config.toml
head_dim = 64
vocab_size = 2048
norm = "layernorm"
norm_place = "pre"
init_std_qkv = 0.0383
init_std_up = 0.0383
beta2 = 0.99
Each number is 50 + 10 x the weight over its row's rms, rounded and kept within 0 to 99. Layers, rows and columns count from 0. The size before them is the row's rms in percent of the matrix's.

# q: layer 4 attention query, 512x256, rms 0.105, rows 120-155, columns 224-255
# k: layer 4 attention key, 512x256, rms 0.103, rows 120-155, columns 224-255
# v: layer 4 attention value, 512x256, rms 0.0729, rows 64-127, columns 224-255
# o: layer 4 attention output (transposed), 512x256, rms 0.0984, rows 64-127, columns 224-255
q120 082:37 52 63 66 42 69 47 50 51 71 35 70 37 49 43 58 46 46 52 51 56 52 49 53 38 44 58 46 45 42 49 41
k120 106:43 45 44 36 37 44 37 56 37 54 43 61 37 47 36 36 70 68 37 38 50 43 48 59 50 49 77 45 23 60 53 72
q121 099:54 57 57 26 44 54 57 44 51 42 37 63 41 49 53 46 51 41 40 58 50 52 39 37 47 30 52 40 49 54 45 50
k121 133:55 56 50 59 59 46 48 73 54 34 65 47 47 47 38 49 53 45 43 40 63 60 32 47 65 50 47 64 48 57 44 42
q122 088:33 59 34 60 45 65 55 56 54 54 48 51 49 45 48 52 45 42 44 38 52 42 50 47 41 54 60 51 60 41 35 49
k122 089:51 60 36 41 42 35 38 44 48 28 67 48 39 42 55 52 45 52 43 24 50 50 63 53 61 55 42 44 60 47 55 46
q123 125:63 40 31 59 41 57 48 49 46 29 46 29 49 46 40 58 30 39 64 54 41 54 55 38 58 96 34 52 63 57 43 57
k123 112:53 50 42 56 47 45 43 61 53 58 46 49 57 50 68 65 38 63 39 46 30 58 48 41 46 46 42 57 62 48 59 48
q124 089:42 33 55 79 50 46 46 66 56 56 59 43 60 38 44 45 60 55 71 59 42 50 60 50 33 66 56 45 58 40 53 48
k124 108:43 41 51 60 53 40 45 51 53 59 56 50 48 53 58 57 61 49 38 55 41 53 62 59 50 43 48 57 54 46 51 55
q125 100:56 56 50 43 61 51 45 60 50 44 41 66 46 47 47 41 66 26 33 66 53 43 39 58 53 38 40 65 50 44 49 54
k125 121:69 30 61 23 43 49 69 38 54 46 52 46 47 54 47 45 50 50 54 46 57 36 34 39 53 40 53 47 49 58 41 47
q126 094:63 32 50 36 41 39 41 41 58 46 51 58 43 58 43 51 59 57 49 51 55 44 43 57 52 35 39 59 51 59 71 48
k126 105:37 23 60 26 43 46 63 42 44 38 61 44 56 50 35 72 45 62 50 55 54 59 51 57 56 25 52 47 48 59 60 49
q127 104:65 50 34 60 44 46 36 49 56 54 48 50 51 44 47 65 49 49 50 48 51 38 64 49 42 54 54 40 63 50 38 52
k127 114:40 59 48 60 53 54 38 54 38 56 41 37 60 45 52 66 48 42 47 39 37 54 48 70 45 57 40 58 52 27 62 46
v64 102:34 48 42 39 43 47 45 52 50 42 44 50 60 46 51 52 49 58 82 43 47 66 37 49 35 63 40 38 58 61 36 47
o64 086:45 43 58 52 36 47 58 46 41 55 49 42 65 48 43 56 59 48 33 48 46 21 56 40 52 55 48 59 37 39 58 62
v65 101:55 53 42 33 53 55 49 36 48 47 48 47 42 52 49 40 51 44 57 54 41 47 54 58 62 55 59 58 39 63 49 62
o65 092:51 61 45 70 43 56 35 49 42 41 34 64 42 48 39 40 44 56 53 58 41 35 44 56 52 44 53 55 59 57 39 57
v66 102:48 56 47 48 43 49 42 45 57 39 42 42 40 62 51 55 51 58 35 52 59 57 46 55 65 64 19 64 60 46 62 47
o66 090:44 43 34 67 28 39 59 45 40 59 42 54 53 62 39 41 43 54 44 32 59 41 66 32 37 58 57 41 34 51 58 59
v67 107:56 57 57 69 66 51 50 34 44 49 54 34 44 52 54 45 44 60 60 51 46 45 51 51 56 44 68 44 59 50 52 58
o67 083:22 40 47 59 54 51 48 56 46 42 48 40 63 43 47 36 47 67 51 58 49 52 51 47 64 38 49 47 58 56 48 55
v68 102:46 46 52 51 46 42 41 44 49 48 50 47 64 45 47 46 57 35 62 63 52 46 46 50 62 66 45 37 42 56 23 47
o68 082:49 52 62 52 45 48 46 72 69 58 44 61 42 65 45 60 42 59 62 52 52 43 48 25 54 47 46 41 44 42 52 60
v69 099:48 53 52 41 41 44 32 38 44 58 37 47 54 45 54 50 66 49 64 51 52 60 67 64 52 64 53 43 39 44 44 48
o69 078:39 44 35 65 60 53 54 32 49 52 40 40 23 48 57 61 44 52 42 29 31 40 37 55 48 62 41 31 24 71 63 45
v70 093:41 53 69 70 58 53 50 65 51 52 56 34 58 52 59 44 48 49 53 57 54 51 52 55 62 44 50 68 54 55 32 41
o70 081:61 51 48 47 67 58 30 51 52 42 64 54 50 65 56 49 58 27 51 49 47 52 55 44 44 41 60 38 47 65 54 53
v71 099:40 51 55 56 57 52 55 50 49 60 51 65 38 49 43 39 47 54 71 36 44 66 61 48 50 32 54 58 52 36 53 42
o71 089:57 50 40 47 73 57 47 53 32 50 43 38 69 61 37 42 58 55 65 43 45 52 30 53 60 40 52 73 59 36 50 41
v72 088:48 46 69 57 67 55 54 40 55 51 61 23 51 50 43 42 47 51 42 69 49 58 46 67 53 50 58 67 54 50 37 58
o72 082:35 42 65 46 57 48 68 57 39 46 45 54 45 46 61 72 52 69 52 44 43 41 69 39 36 31 55 53 42 49 55 59
v73 087:59 43 52 31 52 46 54 57 47 44 53 50 61 53 54 48 45 49 32 53 42 42 45 38 50 43 60 49 50 58 49 50
o73 087:47 43 51 67 50 39 29 54 52 54 53 56 52 61 46 50 36 44 36 40 40 52 61 50 54 35 48 45 33 45 31 60
v74 098:44 47 47 31 32 46 54 60 50 62 51 78 58 51 49 47 37 39 45 44 50 54 39 50 48 45 46 73 50 54 50 54
o74 083:52 42 45 46 51 41 42 40 63 36 46 60 42 71 62 61 44 61 57 40 52 46 63 35 58 58 54 49 56 29 64 26
v75 089:53 57 44 42 53 63 77 36 51 36 52 51 41 49 45 45 41 57 52 44 45 33 51 48 54 51 39 37 43 59 68 52
o75 087:65 35 39 46 59 42 52 51 51 55 53 44 62 50 45 42 47 45 51 47 40 50 58 54 73 49 43 65 48 49 40 51
v76 099:54 49 41 47 51 60 63 54 57 54 53 65 60 46 45 56 45 50 40 41 41 50 34 41 41 34 38 70 62 62 53 54
o76 082:51 59 52 41 65 51 40 61 54 41 57 59 52 66 41 46 46 24 32 47 39 53 44 62 53 57 63 51 49 36 61 49
v77 082:54 49 33 48 52 56 46 37 45 59 45 58 52 35 48 60 61 53 43 43 42 62 38 44 41 68 47 57 52 56 39 45
o77 092:36 46 50 50 45 48 69 48 43 74 38 45 55 26 39 37 50 60 52 42 40 27 58 33 59 60 41 32 53 46 54 66
v78 097:43 48 78 48 55 48 43 43 48 50 53 46 53 50 51 55 48 72 80 50 59 45 51 59 52 49 63 58 58 64 43 59
o78 082:59 58 53 43 45 55 46 48 57 55 40 55 57 30 41 44 70 32 36 41 54 86 66 41 32 40 45 34 45 38 53 33
v79 094:72 43 47 45 63 43 65 66 47 30 46 42 51 58 49 46 56 42 49 52 47 58 40 58 32 54 37 53 61 50 51 51
o79 084:60 47 36 42 53 40 60 36 52 57 53 65 60 48 57 54 54 59 39 56 44 48 36 63 44 38 51 50 53 47 58 42
v80 095:46 56 37 41 33 63 47 56 53 32 53 50 46 59 45 54 31 48 45 43 51 55 47 53 44 26 44 57 37 48 64 43
o80 073:55 45 58 47 68 54 49 55 36 51 59 46 50 58 59 37 44 39 64 44 56 59 41 71 57 66 57 59 54 45 50 69
v81 099:55 47 43 80 58 39 42 40 47 51 53 61 51 48 50 46 48 52 55 52 46 50 53 41 57 63 53 31 51 51 39 49
o81 081:54 50 58 46 46 41 47 57 68 57 47 57 30 32 60 53 47 54 46 45 40 38 48 36 59 46 38 48 44 50 45 27
v82 087:60 44 41 51 48 53 56 57 49 31 56 55 51 58 46 47 46 60 35 57 57 41 47 46 43 45 75 73 27 66 45 67
o82 084:54 57 48 41 50 35 66 40 39 47 53 59 25 46 48 20 42 44 54 48 60 68 47 63 43 57 35 34 34 56 42 59
v83 099:44 52 63 37 48 55 50 67 53 61 46 45 46 57 53 59 46 53 39 37 52 71 52 46 49 39 56 68 46 51 38 37
o83 088:37 47 59 48 61 71 51 46 39 46 55 52 50 65 33 50 51 57 47 52 44 46 51 45 60 52 69 56 61 24 53 39
v84 099:59 48 46 55 62 51 45 45 55 51 47 36 44 54 60 42 62 47 58 66 65 36 53 31 43 61 45 58 45 56 50 56
o84 084:51 61 52 50 43 30 27 63 64 59 50 36 66 25 60 33 55 48 45 53 45 40 52 36 60 41 43 51 36 48 47 57
v85 114:23 53 63 34 37 58 56 51 46 49 46 50 50 46 45 47 45 53 44 45 54 53 52 59 34 42 59 47 31 52 59 56
o85 086:53 58 73 45 55 67 59 56 50 58 48 46 58 62 61 49 49 49 63 47 69 52 43 57 59 54 47 58 52 36 57 66
v86 105:43 52 53 50 58 53 65 51 48 56 39 52 38 56 50 46 33 35 43 57 64 28 50 41 43 61 43 31 37 44 67 55
o86 090:56 53 43 42 42 46 59 38 45 58 55 47 56 42 37 39 47 36 43 55 69 54 49 42 55 54 39 50 30 48 51 70
v87 104:46 53 41 40 33 51 48 68 49 50 38 65 48 50 34 52 42 54 35 34 54 65 54 45 48 24 21 43 50 40 57 44
o87 088:47 44 53 45 48 36 39 38 64 45 52 53 38 49 36 37 50 48 42 63 57 62 44 67 55 57 53 52 51 42 43 32
v88 083:35 41 68 58 54 51 48 44 53 48 51 56 41 46 51 53 39 63 56 51 40 42 45 49 55 51 62 65 56 66 45 52
o88 091:50 58 53 26 62 44 61 47 43 49 55 30 49 66 77 73 51 45 39 48 56 34 47 51 51 55 53 40 49 55 34 37
v89 089:49 54 53 30 56 53 52 30 60 38 43 59 56 53 48 45 41 51 67 37 49 69 52 54 46 38 37 59 53 48 71 57
o89 086:50 35 40 44 56 66 41 45 67 42 64 45 50 46 56 46 66 60 54 30 43 33 32 49 64 59 55 61 57 55 76 43
v90 091:40 48 53 47 57 55 41 62 31 58 40 57 64 40 52 49 50 54 72 39 38 61 42 37 36 60 52 35 57 38 49 51
o90 083:56 48 38 43 50 40 53 56 51 46 37 52 54 49 39 41 50 55 32 32 63 51 58 60 55 39 47 55 44 40 41 48
v91 098:41 54 52 35 49 61 56 62 46 58 44 32 51 46 41 44 51 36 60 35 47 67 69 69 45 45 43 44 36 55 47 57
o91 081:27 59 25 43 50 55 60 43 66 46 44 51 37 50 42 47 52 53 53 55 47 51 56 56 56 55 29 43 49 47 46 38
v92 100:54 52 59 49 56 50 51 43 54 50 49 78 41 45 52 46 60 56 39 39 49 39 70 30 56 29 47 48 40 53 35 50
o92 084:41 43 64 35 51 43 52 49 52 40 65 50 48 49 54 54 52 63 53 47 56 56 40 40 69 42 48 52 69 43 45 24
v93 099:58 44 51 59 63 47 52 43 52 52 56 52 39 51 44 38 40 59 61 61 58 41 37 60 44 61 67 41 25 53 51 59
o93 080:59 59 59 53 47 47 61 53 45 66 45 39 51 51 62 44 45 52 33 50 57 43 45 40 53 57 51 53 52 64 35 53
v94 113:50 52 44 68 54 40 43 59 46 64 48 59 48 46 57 57 58 41 49 60 52 54 49 37 50 64 49 56 70 50 26 42
o94 083:49 55 76 49 49 43 41 54 45 47 52 43 52 40 48 52 55 44 50 41 56 37 79 49 32 28 50 45 42 42 42 45
v95 112:50 55 58 52 48 49 54 30 54 55 57 44 52 52 61 48 50 59 42 56 54 63 49 58 53 57 31 66 53 51 62 43
o95 093:59 40 31 53 45 39 51 44 58 38 61 46 52 44 60 63 42 51 56 36 46 42 55 38 49 42 37 52 56 54 51 46
v96 105:51 50 54 42 44 50 59 70 47 50 54 36 57 53 52 61 45 53 42 55 51 31 34 40 35 47 59 60 37 58 42 46
o96 085:57 53 62 69 84 51 46 48 57 42 49 53 57 53 37 37 32 45 45 62 49 62 43 47 45 52 51 68 48 39 50 57
v97 101:43 53 49 65 50 43 58 37 52 54 48 52 45 49 52 47 61 56 64 55 48 47 65 50 56 71 45 37 39 37 33 45
o97 087:40 38 47 51 56 52 53 58 56 60 49 46 36 39 52 54 68 71 54 51 43 55 49 36 61 48 47 40 49 49 53 44
v98 099:43 52 51 65 48 41 46 24 50 61 56 46 45 43 54 41 59 48 56 57 46 43 55 58 60 76 51 41 54 38 36 55
o98 079:69 56 46 47 48 39 60 68 64 53 47 57 57 53 39 62 55 68 46 48 53 29 46 43 55 49 29 34 44 42 64 28
v99 098:39 49 66 52 74 41 40 51 48 61 45 45 54 52 57 60 55 51 66 65 60 54 36 53 54 72 64 62 61 39 59 43
o99 087:39 50 47 60 48 55 63 40 41 41 48 47 44 33 50 57 40 48 62 31 54 47 54 46 51 52 63 52 28 60 55 65
v100 091:34 45 42 54 55 55 69 49 50 57 57 29 54 51 50 50 52 38 47 49 61 56 40 48 28 63 62 46 40 59 43 48
o100 089:50 49 37 52 72 40 51 49 44 59 37 40 45 61 28 66 68 55 40 58 41 58 43 41 31 43 56 65 52 45 59 52
v101 102:59 52 40 60 51 50 59 34 50 47 51 32 51 50 62 54 35 57 42 48 47 62 45 65 51 73 38 58 52 37 44 45
o101 085:44 54 40 56 47 54 50 47 51 52 44 59 65 30 60 67 42 55 51 46 51 43 51 53 35 47 40 48 65 60 67 41
v102 103:69 51 23 61 42 50 69 47 59 42 48 51 40 60 49 50 49 37 70 41 57 43 61 62 51 46 47 46 55 36 63 45
o102 077:45 50 42 39 51 38 54 53 70 50 64 62 61 58 34 51 65 63 53 40 65 52 38 51 58 63 49 43 59 54 61 51
v103 100:61 54 54 44 66 63 69 36 48 44 52 50 43 49 54 51 42 47 65 50 63 53 29 49 55 50 52 53 29 59 54 51
o103 087:59 50 35 51 50 43 58 42 36 34 43 37 58 52 44 67 50 42 65 39 37 53 45 20 47 67 54 50 55 49 55 70
v104 093:61 52 46 57 59 48 46 45 49 48 47 51 59 47 47 44 68 51 33 57 44 39 49 60 57 58 26 56 63 49 47 52
o104 079:32 48 49 45 37 40 51 60 51 35 65 55 31 50 35 59 35 59 65 38 30 46 56 51 57 41 49 56 51 47 50 40
v105 101:51 47 36 49 45 45 49 53 45 56 53 76 50 43 59 54 52 51 45 59 51 43 49 33 64 55 58 36 53 50 46 49
o105 086:41 59 50 72 57 51 35 51 58 74 52 54 55 51 41 69 39 44 27 48 30 55 61 50 50 49 58 50 42 57 45 56
v106 095:55 51 55 68 47 59 58 44 61 55 57 61 40 58 53 45 48 41 42 41 59 52 57 53 35 43 41 42 53 40 62 53
o106 082:72 58 56 39 64 75 55 41 42 63 65 60 53 59 60 56 65 44 63 50 59 48 46 43 52 52 53 62 67 46 45 56
v107 093:64 45 47 51 63 41 45 57 55 30 54 45 63 53 44 47 52 54 58 43 42 40 36 52 50 43 35 66 74 66 46 52
o107 084:38 56 53 49 45 45 49 51 38 38 70 64 60 45 66 42 35 44 53 45 37 48 51 39 31 35 58 41 64 57 47 35
v108 093:45 46 59 41 53 48 40 31 39 48 39 38 47 55 55 45 48 64 81 48 48 38 51 56 66 64 42 37 48 65 47 48
o108 082:54 45 73 60 36 64 46 53 48 51 41 43 60 36 68 57 45 50 44 49 31 49 55 54 51 62 52 45 48 46 53 55
v109 096:50 54 51 86 56 49 47 46 45 51 55 37 43 55 53 42 51 51 67 52 57 55 65 56 51 61 27 26 47 47 58 52
o109 091:55 54 53 34 35 38 51 57 51 50 57 53 46 46 42 38 44 52 43 52 60 42 65 45 50 56 37 35 39 41 46 43
v110 102:51 42 40 46 53 41 52 39 53 33 55 68 52 51 41 44 37 54 46 57 57 40 43 39 50 51 44 55 59 52 55 63
o110 090:55 45 33 71 36 48 55 42 56 57 57 40 55 45 50 43 38 58 39 49 44 32 60 38 49 37 39 65 67 53 46 42
v111 104:65 41 42 50 62 44 53 39 49 46 54 48 45 56 54 39 44 65 39 60 43 37 48 66 57 53 70 35 54 65 46 56
o111 082:50 40 51 62 44 46 46 59 55 57 66 52 57 53 41 51 47 46 50 53 43 37 33 55 35 61 53 43 52 52 57 65
v112 102:55 51 52 40 61 44 45 59 47 27 51 44 54 53 39 46 56 54 55 41 42 54 45 46 44 45 56 61 56 51 34 44
o112 091:52 27 54 46 31 43 56 41 67 23 57 38 51 59 45 50 36 55 46 41 44 45 45 46 52 37 47 64 60 59 32 43
v113 099:36 49 39 67 40 58 50 57 48 58 46 61 44 39 45 61 49 44 59 52 57 55 70 42 48 47 46 41 37 48 42 45
o113 083:45 48 58 44 46 55 52 54 49 54 40 48 27 47 39 49 47 51 43 62 43 52 36 53 53 58 33 39 46 40 48 62
v114 091:52 45 43 32 50 46 55 57 41 65 44 55 62 48 47 55 69 46 60 51 42 59 44 68 52 62 51 58 64 60 36 47
o114 091:57 51 53 54 51 57 45 48 57 36 65 73 60 41 48 52 48 53 37 39 51 48 45 38 27 38 44 52 50 59 45 52
v115 097:42 45 76 46 67 43 53 20 54 76 52 55 59 44 66 55 49 49 63 64 61 50 47 35 53 74 68 47 53 45 33 54
o115 092:50 58 56 51 63 62 62 63 41 53 49 34 53 45 52 58 55 60 50 48 55 56 69 40 41 57 41 39 57 67 48 61
v116 107:57 44 52 51 47 45 49 46 46 48 56 53 53 52 53 57 39 45 55 52 62 55 41 30 40 64 43 63 53 56 51 50
o116 083:51 54 52 51 45 40 56 41 48 43 57 61 57 40 35 52 47 57 44 57 40 37 47 46 46 42 48 37 60 47 45 48
v117 099:54 50 54 50 44 54 58 32 53 39 52 17 39 48 46 45 51 65 38 52 62 42 54 42 51 51 46 48 51 60 36 55
o117 084:22 60 47 46 37 47 64 36 46 51 58 36 50 37 54 42 48 59 47 60 42 57 56 58 40 42 21 45 49 37 51 85
v118 085:34 44 62 42 53 45 47 44 51 68 46 58 57 53 43 49 48 54 45 48 52 58 42 54 45 51 72 55 59 37 50 53
o118 085:53 44 63 60 48 59 46 63 60 46 42 56 39 38 41 51 64 48 47 40 53 73 54 50 60 52 53 41 43 38 81 51
v119 099:36 53 69 37 45 47 60 47 50 52 48 40 48 55 48 49 52 51 55 40 51 47 46 53 46 32 43 55 37 43 43 51
o119 086:55 30 60 38 40 43 63 32 53 63 35 41 58 82 48 68 48 56 56 44 28 46 47 54 44 46 56 58 62 44 43 45
v120 099:52 49 56 31 64 46 61 42 55 38 56 58 72 40 50 45 44 50 51 44 55 51 50 56 41 48 57 59 65 62 37 51
o120 091:55 37 57 59 66 46 63 66 37 43 53 45 29 59 43 71 51 68 70 57 56 45 57 32 46 46 26 49 66 29 63 54
v121 105:43 49 62 55 50 48 47 57 55 37 61 28 54 45 58 52 48 45 59 58 42 68 39 48 40 65 48 60 65 46 73 51
o121 085:48 24 50 60 50 48 46 40 43 41 48 48 43 58 60 54 46 70 57 42 41 41 57 41 43 49 42 68 41 48 62 64
v122 113:65 53 61 43 39 50 45 41 52 44 36 30 50 55 55 59 38 34 68 41 47 58 58 72 67 47 39 48 45 46 67 43
o122 081:30 51 25 47 58 49 51 55 57 52 30 38 51 35 59 46 67 64 45 43 36 57 36 39 42 68 53 47 37 63 42 44
v123 105:56 49 57 39 54 46 56 36 54 39 55 56 50 53 54 47 26 57 56 43 53 73 62 57 44 40 43 58 72 47 53 50
o123 087:52 49 40 42 53 36 56 55 27 50 66 45 44 39 55 48 49 51 54 63 35 51 53 36 49 54 29 56 54 52 53 26
v124 092:65 56 34 31 44 48 54 49 49 26 45 38 56 53 59 53 35 51 37 46 47 41 48 27 53 55 30 67 54 47 60 53
o124 089:52 47 33 46 55 27 43 50 51 45 56 48 42 40 40 31 48 58 51 60 38 58 42 58 57 43 43 60 45 52 42 46
v125 096:44 53 57 27 58 66 50 28 47 47 44 44 48 51 50 49 29 37 59 38 42 75 41 65 44 47 54 60 50 59 49 41
o125 087:40 37 54 30 60 55 71 52 37 37 37 41 51 51 70 54 50 48 53 44 37 42 36 32 47 45 51 38 45 57 68 50
v126 095:63 54 44 37 54 55 42 44 44 52 39 64 53 37 66 47 48 55 51 55 44 46 46 40 63 68 55 48 51 56 45 49
o126 084:49 59 36 79 37 41 48 49 66 60 49 44 51 57 60 37 56 44 48 34 47 58 69 66 61 65 60 40 38 55 56 70
v127 093:69 51 48 56 58 55 59 39 40 48 48 31 51 39 54 44 61 67 65 53 49 36 53 64 60 72 58 31 40 39 48 50
o127 089:51 59 42 47 29 50 53 56 49 51 35 42 70 42 53 51 70 64 65 59 53 49 47 38 65 52 43 37 46 38 50 54
q128 076:58 47 54 51 66 61 43 41 41 54 46 40 63 48 59 33 49 54 36 36 47 62 56 40 35 41 42 52 38 36 61 56
k128 076:38 63 33 57 50 80 54 49 47 62 45 55 53 39 57 47 52 52 60 55 40 43 44 50 66 41 44 58 40 68 34 61
q129 103:28 52 47 57 53 52 35 50 30 58 47 51 41 39 54 57 59 61 50 48 59 57 45 43 58 24 40 71 38 41 59 53
k129 079:41 39 44 45 55 44 58 45 47 41 63 49 35 62 26 66 48 39 49 53 46 70 59 39 66 68 47 52 46 53 64 53
q130 126:33 62 58 44 42 35 47 57 63 36 58 56 59 47 37 69 38 36 62 53 41 58 47 40 72 51 49 46 61 47 60 58
k130 091:61 53 59 46 47 44 63 58 56 37 52 45 50 53 54 31 45 63 53 55 41 49 50 54 44 49 61 33 56 49 59 72
q131 089:47 46 44 50 40 46 41 47 37 51 42 55 56 48 52 46 56 64 34 48 44 51 54 42 49 47 39 67 41 41 50 68
k131 089:63 74 40 44 50 65 45 52 60 47 34 47 49 33 36 49 61 53 53 48 60 56 46 52 58 27 59 53 44 42 54 39
q132 089:53 54 30 68 45 51 31 44 46 48 52 54 64 34 35 56 47 55 53 57 35 61 62 33 37 40 50 46 61 49 47 58
k132 079:60 47 50 68 52 63 55 51 46 37 33 69 41 38 63 53 48 52 47 25 49 54 52 31 48 47 65 65 40 69 51 53
q133 084:57 35 62 57 38 52 46 38 51 57 48 61 52 51 54 41 62 37 42 57 45 35 44 23 49 56 52 37 63 42 52 43
k133 082:54 61 54 63 51 43 49 57 48 54 51 50 33 48 41 48 33 63 46 40 40 59 53 35 65 45 67 57 40 55 36 42
q134 088:52 36 57 36 46 63 58 57 57 59 46 52 46 54 32 66 51 39 58 64 48 61 35 57 59 54 69 60 57 35 69 40
k134 092:52 73 53 62 49 47 68 44 71 54 36 28 48 47 53 46 38 49 59 50 48 54 26 60 63 31 85 52 25 52 56 60
q135 100:46 56 44 60 40 36 60 47 28 49 36 48 52 33 61 55 76 47 29 52 36 34 50 40 34 57 38 76 38 40 65 55
k135 083:46 45 58 51 49 46 39 61 38 61 56 41 49 40 41 66 46 71 33 31 49 56 61 55 52 46 38 61 30 57 70 54
q136 089:46 42 42 51 33 43 63 45 49 61 45 44 58 65 41 59 66 48 64 45 52 34 64 59 53 62 51 67 41 51 57 59
k136 095:54 37 29 50 46 56 47 51 52 60 67 39 54 43 31 57 48 59 52 48 51 60 45 51 45 57 63 45 50 57 40 44
q137 098:57 48 55 69 65 55 36 53 48 67 39 53 46 36 58 56 52 42 48 55 41 61 69 53 41 38 46 56 65 57 57 39
k137 088:59 43 46 51 46 42 62 46 42 41 71 54 53 34 44 43 42 46 57 56 70 67 59 50 34 47 32 46 52 58 62 45
q138 087:51 69 53 44 54 43 48 68 50 47 54 64 52 52 51 29 67 30 51 48 52 22 45 49 61 38 68 46 42 42 65 60
k138 099:62 47 55 48 52 52 55 64 75 70 68 42 50 56 44 33 60 41 56 55 36 41 68 50 35 71 54 47 46 44 52 57
q139 090:54 57 27 46 46 49 45 61 26 58 56 40 55 48 41 52 54 47 25 66 63 70 49 50 52 34 62 40 40 50 44 57
k139 105:53 41 47 54 39 63 50 38 40 64 49 45 55 47 51 62 76 56 67 45 41 50 37 44 41 56 59 31 51 57 58 41
q140 082:31 49 41 37 48 46 50 57 52 51 56 59 48 59 51 38 66 41 69 48 60 46 54 15 39 49 53 64 46 46 39 49
k140 129:51 44 40 62 49 53 69 52 63 48 58 56 39 70 40 33 52 48 62 41 57 31 48 56 47 49 52 47 56 43 58 56
q141 094:56 70 29 42 74 50 59 47 43 48 51 38 46 54 57 36 75 49 34 60 59 58 41 45 36 48 54 41 54 39 54 61
k141 105:63 48 49 54 50 57 53 43 51 52 30 49 61 50 59 57 35 57 56 54 33 53 48 55 59 70 57 39 46 74 61 52
q142 086:48 53 42 50 66 62 53 65 39 55 41 38 44 47 54 59 49 26 51 49 45 52 46 39 64 52 49 58 51 53 47 41
k142 123:38 43 60 45 54 20 65 40 55 57 87 47 46 68 43 49 53 45 52 63 63 53 58 49 45 45 36 44 61 48 43 59
q143 106:51 63 29 54 59 50 44 50 43 71 40 57 29 50 43 68 79 40 42 70 48 63 43 58 54 70 46 46 57 49 53 49
k143 103:52 56 56 55 60 42 65 51 48 64 48 53 46 49 53 59 29 72 57 38 48 59 40 57 49 38 66 46 52 61 59 42
q144 083:38 67 56 45 44 43 53 61 40 50 46 39 56 42 50 42 53 33 61 46 36 57 51 31 75 55 53 62 61 62 60 46
k144 085:57 43 49 52 53 69 52 54 43 43 48 61 51 56 43 53 46 47 33 54 50 59 62 46 44 73 58 47 43 71 45 63
q145 124:40 59 46 29 49 52 43 69 35 49 59 47 48 42 30 52 43 42 66 53 39 58 49 52 62 42 47 66 47 61 52 52
k145 091:34 53 46 33 40 45 39 46 48 61 58 47 53 50 52 43 78 45 62 54 49 44 33 41 51 42 43 58 33 64 37 48
q146 109:42 54 53 49 53 51 36 60 35 36 43 51 43 42 56 49 56 62 52 45 47 53 43 43 52 47 36 64 43 51 36 37
k146 100:42 40 59 30 47 47 44 63 55 70 53 47 53 46 39 50 45 33 64 56 53 36 45 45 66 35 58 38 46 48 49 42
q147 089:43 50 46 60 54 50 37 68 63 55 51 33 70 67 47 53 58 41 58 51 40 50 51 58 35 47 50 41 52 36 65 48
k147 083:58 60 60 42 68 52 68 53 59 49 42 50 44 53 63 56 32 56 41 51 65 41 55 49 39 71 51 58 50 40 64 59
q148 091:52 52 59 48 44 59 50 62 73 58 61 50 41 55 32 35 44 46 58 58 54 52 41 62 61 59 50 31 61 59 41 56
k148 092:45 45 52 63 38 64 68 46 60 48 64 60 40 67 52 44 47 57 54 64 49 46 48 41 39 58 46 22 58 55 68 53
q149 094:51 46 24 60 38 40 61 42 42 50 54 51 49 34 62 50 67 50 51 41 42 51 52 43 32 44 45 60 49 38 51 46
k149 101:48 71 50 65 58 55 53 40 55 53 41 47 65 49 57 51 68 37 42 41 50 48 50 49 43 48 50 67 31 52 36 51
q150 089:64 51 50 55 38 48 45 48 46 53 48 57 58 41 51 65 24 28 30 39 64 52 57 39 59 47 52 68 65 63 75 37
k150 087:45 40 54 66 61 55 35 30 42 43 57 63 43 55 33 65 62 49 42 38 63 55 51 44 53 37 53 55 48 65 46 38
q151 087:32 54 58 43 51 42 49 61 65 40 59 50 56 55 33 47 53 54 54 52 60 60 41 68 55 35 47 42 38 63 51 71
k151 100:60 44 58 56 36 50 49 46 61 44 64 66 44 68 49 26 42 48 56 52 46 44 63 60 41 55 46 43 53 34 48 45
q152 091:50 38 60 40 40 75 63 55 58 58 51 53 57 40 27 65 53 50 58 58 54 68 51 56 48 51 47 33 64 49 37 43
k152 108:44 61 46 45 54 33 50 38 50 38 46 65 49 60 60 42 57 46 45 45 59 49 32 51 62 43 55 51 62 46 62 52
q153 088:24 52 42 63 35 36 52 55 47 41 59 41 58 65 58 54 48 48 51 25 41 46 44 76 52 41 54 44 32 33 56 58
k153 098:64 64 53 28 67 53 54 59 51 38 54 43 50 59 56 55 51 61 58 41 50 43 56 48 69 66 47 54 53 27 39 57
q154 095:43 51 54 46 46 45 45 61 64 36 52 48 36 66 44 40 52 52 61 38 56 58 46 43 65 46 41 58 52 39 37 68
k154 074:54 51 70 46 68 34 51 56 59 44 49 50 43 53 49 49 61 49 39 54 42 24 55 48 45 48 78 50 62 53 72 52
q155 095:63 60 44 46 58 43 41 52 55 24 43 44 53 57 49 45 50 61 50 63 60 35 32 49 51 43 38 49 46 55 60 57
k155 108:52 37 49 52 53 48 49 69 51 59 60 37 56 30 42 51 53 51 40 68 54 42 65 47 44 62 44 43 45 61 52 58